{
  "n_layer": 10,
  "d_mlp": 512,
  "vocab_size": 512,
  "norm": "layernorm",
  "norm_eps": 1e-06,
  "bias": "none",
  "init": "normal",
  "init_std_up": 0.0167,
  "optimizer": "muon_variant",
  "lr_mult_o": 1.12,
  "beta1": 0.95,
  "schedule": "wsd",
  "decay_shape": "linear",
  "final_lr_fraction": 0.05
}
Each number is 50 + 15 x the weight over its row's rms, rounded and kept within 0 to 99. Layers, rows and columns count from 0. The size before them is the row's rms in percent of the matrix's.

# layer 7 MLP down, 128x512, rms 0.129, rows 105-127, columns 128-255
097:52 61 50 49 54 40 55 64 58 49 48 50 75 50 39 36 64 29 46 41 64 50 55 59 33 78 68 48 76 77 49 42 30 59 31 27 20 56 37 53 67 44 29 29 81 65 35 59 68 73 39 59 36 46 47 17 58 58 40 71 38 51 35 48 60 79 51 76 52 63 46 46 54 56 62 53 53 31 75 47 51 36 44 50 51 67 58 61 45 57 79 50 61 58 35 34 54 58 38 49 68 45 53 53 27 42 51 61 39 36 75 60 71 48 45 26 68 42 53 17 55 31 27 56 54 39 46 57
091:58 32 49 28 61 58 40 22 36 45 59 35 34 58 61 54 50 56 39 27 48 34 43 48 62 65 59 43 42 36 55 66 49 63 41 66 57 54 60 65 67 68 51 44 30 40 40 62 61 62 42 54 27 11 73 41 48 23 46 45 24 65 53 39 51 56 29 39 39 53 36 40 67 56 55 50 33 57 32 52 61 44 44 74 40 55 27 61 58 58 54 40 58 53 30 66 50 56 44 41 51 57 65 39 60 60 50 23 75 51 44 57 68 68 34 77 44 42 46 73 64 44 39 39 55 54 37 54
093:19 34 62 55 51 35 45 74 41 34 76 48 69 53 31 60 77 22 54 52 52 37 43 39 63 35 42 53 57 32 48 58 43 62 55 92 35 57 72 37 74 51 45 33 74 53 56 59 67 73 42 42 53 38 47 28 75 68 68 58 45 64 50 56 53 23 76 53 83 66 50 56 61 62 37 61 38 58 54 69 71 70 83 40 44 48 44 53 69 35 61 38 58 39 68 36 33 27 55 54 66 55 51 63 21 72 62 42 54 30 53 21 74 55 28 72 56 41 26 36 36 62 73 33 79 45 68 72
099:56 30 50 53 26 24 61 50 84 64 65 48 66 44 53 43 28 65 52 57 58 58 48 55 28 46 56 51 43 44 46 83 81 86 81 63 27 07 55 70 43 48 42 42 49 31 57 41 49 63 66 51 15 61 37 76 31 58 48 68 62 37 41 59 54 56 48 41 63 58 02 38 53 50 53 17 60 58 29 23 53 23 47 25 53 48 77 38 61 28 69 75 32 48 39 64 45 44 42 28 77 46 66 57 39 70 44 60 50 47 59 49 35 54 59 50 52 71 86 44 28 25 56 35 55 71 70 47
092:34 41 59 50 48 48 70 47 23 53 65 54 44 76 38 57 58 52 48 53 29 35 47 55 37 45 49 47 52 58 28 71 53 63 36 50 71 58 46 29 59 53 36 52 61 68 49 64 37 66 27 87 48 51 71 41 80 73 55 57 68 57 50 56 68 45 64 48 63 63 48 97 52 47 51 42 51 36 38 43 63 50 52 28 68 61 52 27 77 38 62 44 50 49 38 58 49 27 69 46 36 45 65 43 44 37 37 77 73 30 17 51 07 56 15 69 42 51 52 43 51 71 36 43 46 38 44 31
103:48 19 92 53 39 53 68 65 33 45 44 46 46 58 43 28 33 48 64 45 52 45 69 38 66 48 36 58 30 43 36 41 62 42 59 78 48 74 51 64 53 76 54 39 49 66 45 71 47 40 47 59 40 49 32 55 43 28 73 34 36 42 65 54 39 65 41 39 61 48 65 55 79 38 32 55 38 18 66 59 21 51 66 31 36 53 59 68 52 37 69 38 39 49 52 42 70 38 60 50 66 51 76 49 41 66 57 61 73 45 44 58 59 64 29 55 56 33 66 59 57 37 49 32 41 61 63 62
103:13 57 33 51 32 55 62 50 24 72 44 27 51 27 70 14 65 34 57 53 59 35 59 54 46 76 32 45 59 64 64 66 38 52 49 60 49 35 36 43 65 53 39 72 66 55 51 38 51 64 41 87 34 27 51 43 71 38 31 37 58 48 60 49 52 49 91 49 45 57 13 35 41 52 78 45 67 40 45 43 70 52 43 33 58 52 54 48 47 45 67 27 08 64 68 29 20 47 65 58 72 64 56 39 48 41 74 27 48 43 62 35 33 70 46 44 43 38 57 54 25 31 50 41 40 51 55 57
103:49 38 81 46 61 25 46 37 41 43 48 53 50 42 48 62 41 42 76 54 38 64 42 68 66 49 25 68 40 62 85 26 25 69 49 56 80 79 42 66 49 39 31 44 54 37 35 11 33 43 44 41 57 49 43 62 38 42 30 29 39 47 63 49 56 34 53 64 69 31 71 43 39 35 44 39 29 56 32 30 11 33 54 51 45 37 34 48 52 48 43 68 55 47 33 52 19 35 45 50 49 41 15 18 34 49 52 62 74 50 45 64 43 71 64 51 47 58 30 37 63 38 55 42 47 54 49 59
098:41 45 58 34 57 48 60 39 64 26 46 57 36 40 44 58 55 60 41 66 64 26 17 48 51 47 48 28 48 66 28 46 53 53 59 27 45 51 81 63 51 28 40 59 70 66 44 51 68 49 49 53 31 54 50 48 33 31 54 43 37 65 60 59 55 58 63 37 70 67 24 59 61 52 38 78 68 43 56 43 51 47 61 51 73 44 58 53 63 43 51 67 17 49 50 60 40 71 57 67 57 71 57 32 71 46 58 69 20 12 57 83 61 37 47 62 38 59 54 65 49 66 44 44 48 52 57 69
106:45 28 71 64 46 47 37 57 58 49 72 34 43 55 35 72 46 48 53 66 39 27 43 36 65 31 34 43 51 53 62 34 33 07 35 44 68 45 41 65 99 41 88 52 50 58 48 48 33 79 53 59 58 41 28 35 28 52 53 66 48 67 62 47 32 61 69 42 35 73 65 71 73 53 43 65 54 47 59 33 54 46 82 48 66 37 46 37 66 51 49 41 62 52 50 27 41 72 47 50 28 41 33 64 55 64 35 25 74 51 67 55 80 57 24 73 39 57 87 44 79 75 51 49 49 56 51 35
092:69 51 53 57 40 54 40 63 50 75 84 40 61 61 33 22 77 43 50 45 71 57 90 49 54 21 48 30 23 45 42 37 55 49 66 37 43 80 69 41 38 39 39 67 64 56 25 99 89 37 67 37 23 67 49 22 64 46 39 56 52 83 43 43 51 48 44 64 55 66 46 64 59 35 58 44 57 48 40 67 59 63 50 55 58 33 48 45 57 57 56 59 48 57 54 37 43 43 59 82 60 60 66 67 20 47 52 57 53 55 50 58 44 42 57 56 55 37 49 55 47 77 73 44 75 42 44 51
099:50 53 43 30 68 75 38 78 49 65 57 43 36 66 70 87 46 56 52 55 53 86 29 66 92 42 54 33 55 40 65 77 58 62 66 52 31 52 62 42 63 44 29 60 67 57 16 58 36 30 61 50 30 76 65 48 85 49 36 44 68 39 35 64 43 66 60 88 28 48 55 45 61 22 45 58 18 43 56 50 25 70 42 38 38 55 43 36 21 48 33 76 38 81 63 52 58 59 68 60 42 70 50 55 39 52 12 17 25 46 70 45 50 52 65 61 58 48 78 61 39 85 21 34 47 52 55 35
095:48 57 62 45 51 51 49 75 52 54 65 42 60 38 38 43 32 49 35 46 34 36 45 37 49 41 22 50 61 73 51 49 39 45 45 71 57 77 26 28 52 61 60 74 40 39 71 50 36 45 49 57 56 49 49 45 50 44 81 50 59 75 54 53 36 28 49 67 46 64 51 43 40 00 57 29 39 34 30 58 50 63 37 65 76 70 52 54 61 28 36 23 57 52 59 36 99 65 40 45 22 35 44 61 30 30 45 47 51 49 36 33 58 67 99 18 49 40 62 92 61 45 49 50 48 45 39 28
105:65 40 47 44 61 37 31 45 39 72 73 52 78 27 65 49 56 60 51 56 30 46 56 32 75 65 35 40 51 35 67 53 35 51 44 51 71 74 80 40 19 55 53 77 15 47 39 75 24 23 61 65 74 61 63 52 68 43 28 29 46 17 76 49 48 55 77 31 49 44 63 53 38 32 51 67 37 62 45 74 49 61 53 45 38 50 27 64 22 35 38 31 72 51 37 40 67 17 54 73 77 63 50 20 79 34 49 58 37 31 63 15 44 42 58 58 49 61 52 49 22 42 38 34 42 50 40 55
106:48 53 51 77 41 82 52 26 64 25 48 38 45 43 62 19 67 51 53 51 75 39 49 37 46 41 51 62 69 77 54 44 29 49 49 51 46 43 60 68 43 75 50 38 48 58 40 56 79 46 70 42 44 43 54 58 35 58 57 52 42 68 66 53 48 49 41 51 28 25 39 15 33 43 43 63 03 47 62 42 46 47 37 42 57 64 36 29 63 72 50 45 54 62 66 66 43 86 41 33 66 43 28 40 51 33 68 26 32 32 44 75 49 33 52 51 78 58 46 60 85 52 48 59 55 22 61 22
094:51 56 55 31 39 84 48 41 31 48 67 39 55 23 32 36 55 48 80 65 65 51 69 55 49 37 33 66 62 61 41 59 44 60 50 57 45 57 59 69 49 58 63 52 55 53 48 53 20 33 51 55 28 20 30 47 43 58 48 26 71 04 33 41 71 49 42 43 66 52 55 63 49 54 51 43 42 43 24 56 53 30 60 32 75 36 47 41 82 11 59 34 47 79 92 55 49 50 69 39 50 52 63 60 45 39 49 32 45 73 21 27 28 29 51 58 52 39 32 38 63 51 75 45 69 39 57 67
103:59 67 67 33 68 64 36 39 65 52 56 74 35 60 39 31 43 37 71 38 42 54 43 41 57 51 28 67 47 49 58 55 43 71 61 20 46 52 72 58 58 60 41 68 69 43 58 41 52 74 45 54 36 71 54 54 70 49 67 55 38 56 70 48 51 42 47 49 61 41 82 50 78 52 39 60 60 40 63 41 72 59 32 25 33 85 43 63 78 66 32 63 40 51 33 67 16 34 51 54 57 49 36 53 89 48 50 37 32 58 62 42 39 31 70 35 43 39 39 38 24 29 49 26 44 38 81 73
097:86 60 28 54 41 39 50 50 45 30 36 26 77 69 62 52 74 59 49 31 35 74 62 37 54 44 69 42 53 31 33 52 36 52 44 49 22 50 28 56 42 75 49 06 71 50 51 30 35 37 41 63 39 50 24 44 39 55 73 56 59 53 36 39 32 40 31 57 51 61 55 62 07 69 38 45 93 81 19 46 46 66 18 58 51 56 51 47 47 35 44 46 61 50 80 60 36 59 34 52 33 61 44 58 45 64 39 30 50 82 92 44 48 65 60 56 57 60 80 45 64 29 66 58 60 37 56 46
096:52 67 64 63 37 30 44 52 65 29 49 57 42 58 42 64 78 37 46 55 60 48 54 56 62 38 40 46 56 54 29 61 44 68 47 50 34 66 73 50 46 45 50 50 48 74 50 25 77 36 34 58 91 70 49 89 69 59 49 39 53 49 44 61 70 57 52 26 40 37 49 63 56 81 42 44 35 75 50 52 33 51 40 55 39 45 48 43 49 54 45 49 26 56 67 44 31 35 56 52 65 47 44 26 37 41 33 55 32 61 67 51 59 55 53 74 59 28 44 74 65 62 56 59 32 74 67 56
092:38 60 52 31 43 32 72 82 21 43 54 38 47 51 65 58 56 73 31 64 19 40 54 37 35 67 48 31 39 55 49 42 47 72 73 51 42 23 50 54 52 60 48 27 31 54 99 54 52 46 50 14 65 36 22 36 27 35 69 47 54 37 51 39 53 24 67 27 62 17 45 68 61 43 34 74 55 55 71 34 68 55 46 38 40 48 56 51 58 46 09 64 83 48 81 42 43 43 34 63 29 49 83 56 60 46 48 64 55 52 55 27 59 41 65 25 66 56 23 43 55 70 47 57 36 63 24 57
095:75 58 73 66 37 45 72 58 32 47 64 44 24 86 54 67 54 79 57 23 71 47 57 41 71 59 48 34 41 27 63 51 48 84 70 69 58 57 68 26 46 38 78 54 27 71 38 61 31 60 20 84 31 29 73 48 45 70 45 45 44 53 49 43 18 39 60 57 45 58 68 59 47 42 43 43 55 36 81 41 55 28 60 54 38 39 85 56 42 59 56 59 37 66 42 52 68 68 50 71 55 34 53 33 69 50 38 43 60 69 30 61 78 49 36 62 71 54 60 63 41 42 45 48 69 68 60 61
102:63 30 39 53 62 37 54 55 54 55 36 55 61 64 38 65 65 37 55 49 54 60 52 27 50 37 41 42 61 48 59 69 28 72 74 36 69 77 33 44 49 48 87 49 42 47 83 54 48 57 37 57 49 34 31 57 45 59 52 52 63 39 49 37 64 87 67 56 52 61 49 43 86 46 73 15 24 40 45 58 59 54 45 64 55 48 35 55 30 65 47 42 52 41 57 41 63 44 48 63 45 41 42 86 36 59 44 34 27 58 56 30 75 55 40 37 50 68 39 31 56 68 65 63 37 32 88 55
088:53 34 36 56 71 22 62 68 62 27 35 37 49 60 48 37 63 53 38 41 62 55 37 44 72 57 62 57 46 79 38 46 38 50 48 47 43 50 65 40 85 71 41 30 17 48 61 43 55 44 61 57 49 57 45 72 35 40 58 84 48 55 60 76 57 37 75 41 60 68 49 77 20 41 53 60 43 60 73 63 80 30 72 59 50 65 20 40 55 55 46 53 43 40 63 59 39 51 77 40 35 34 54 44 62 51 61 63 39 35 48 54 34 40 45 73 58 38 63 76 56 66 74 30 43 70 00 56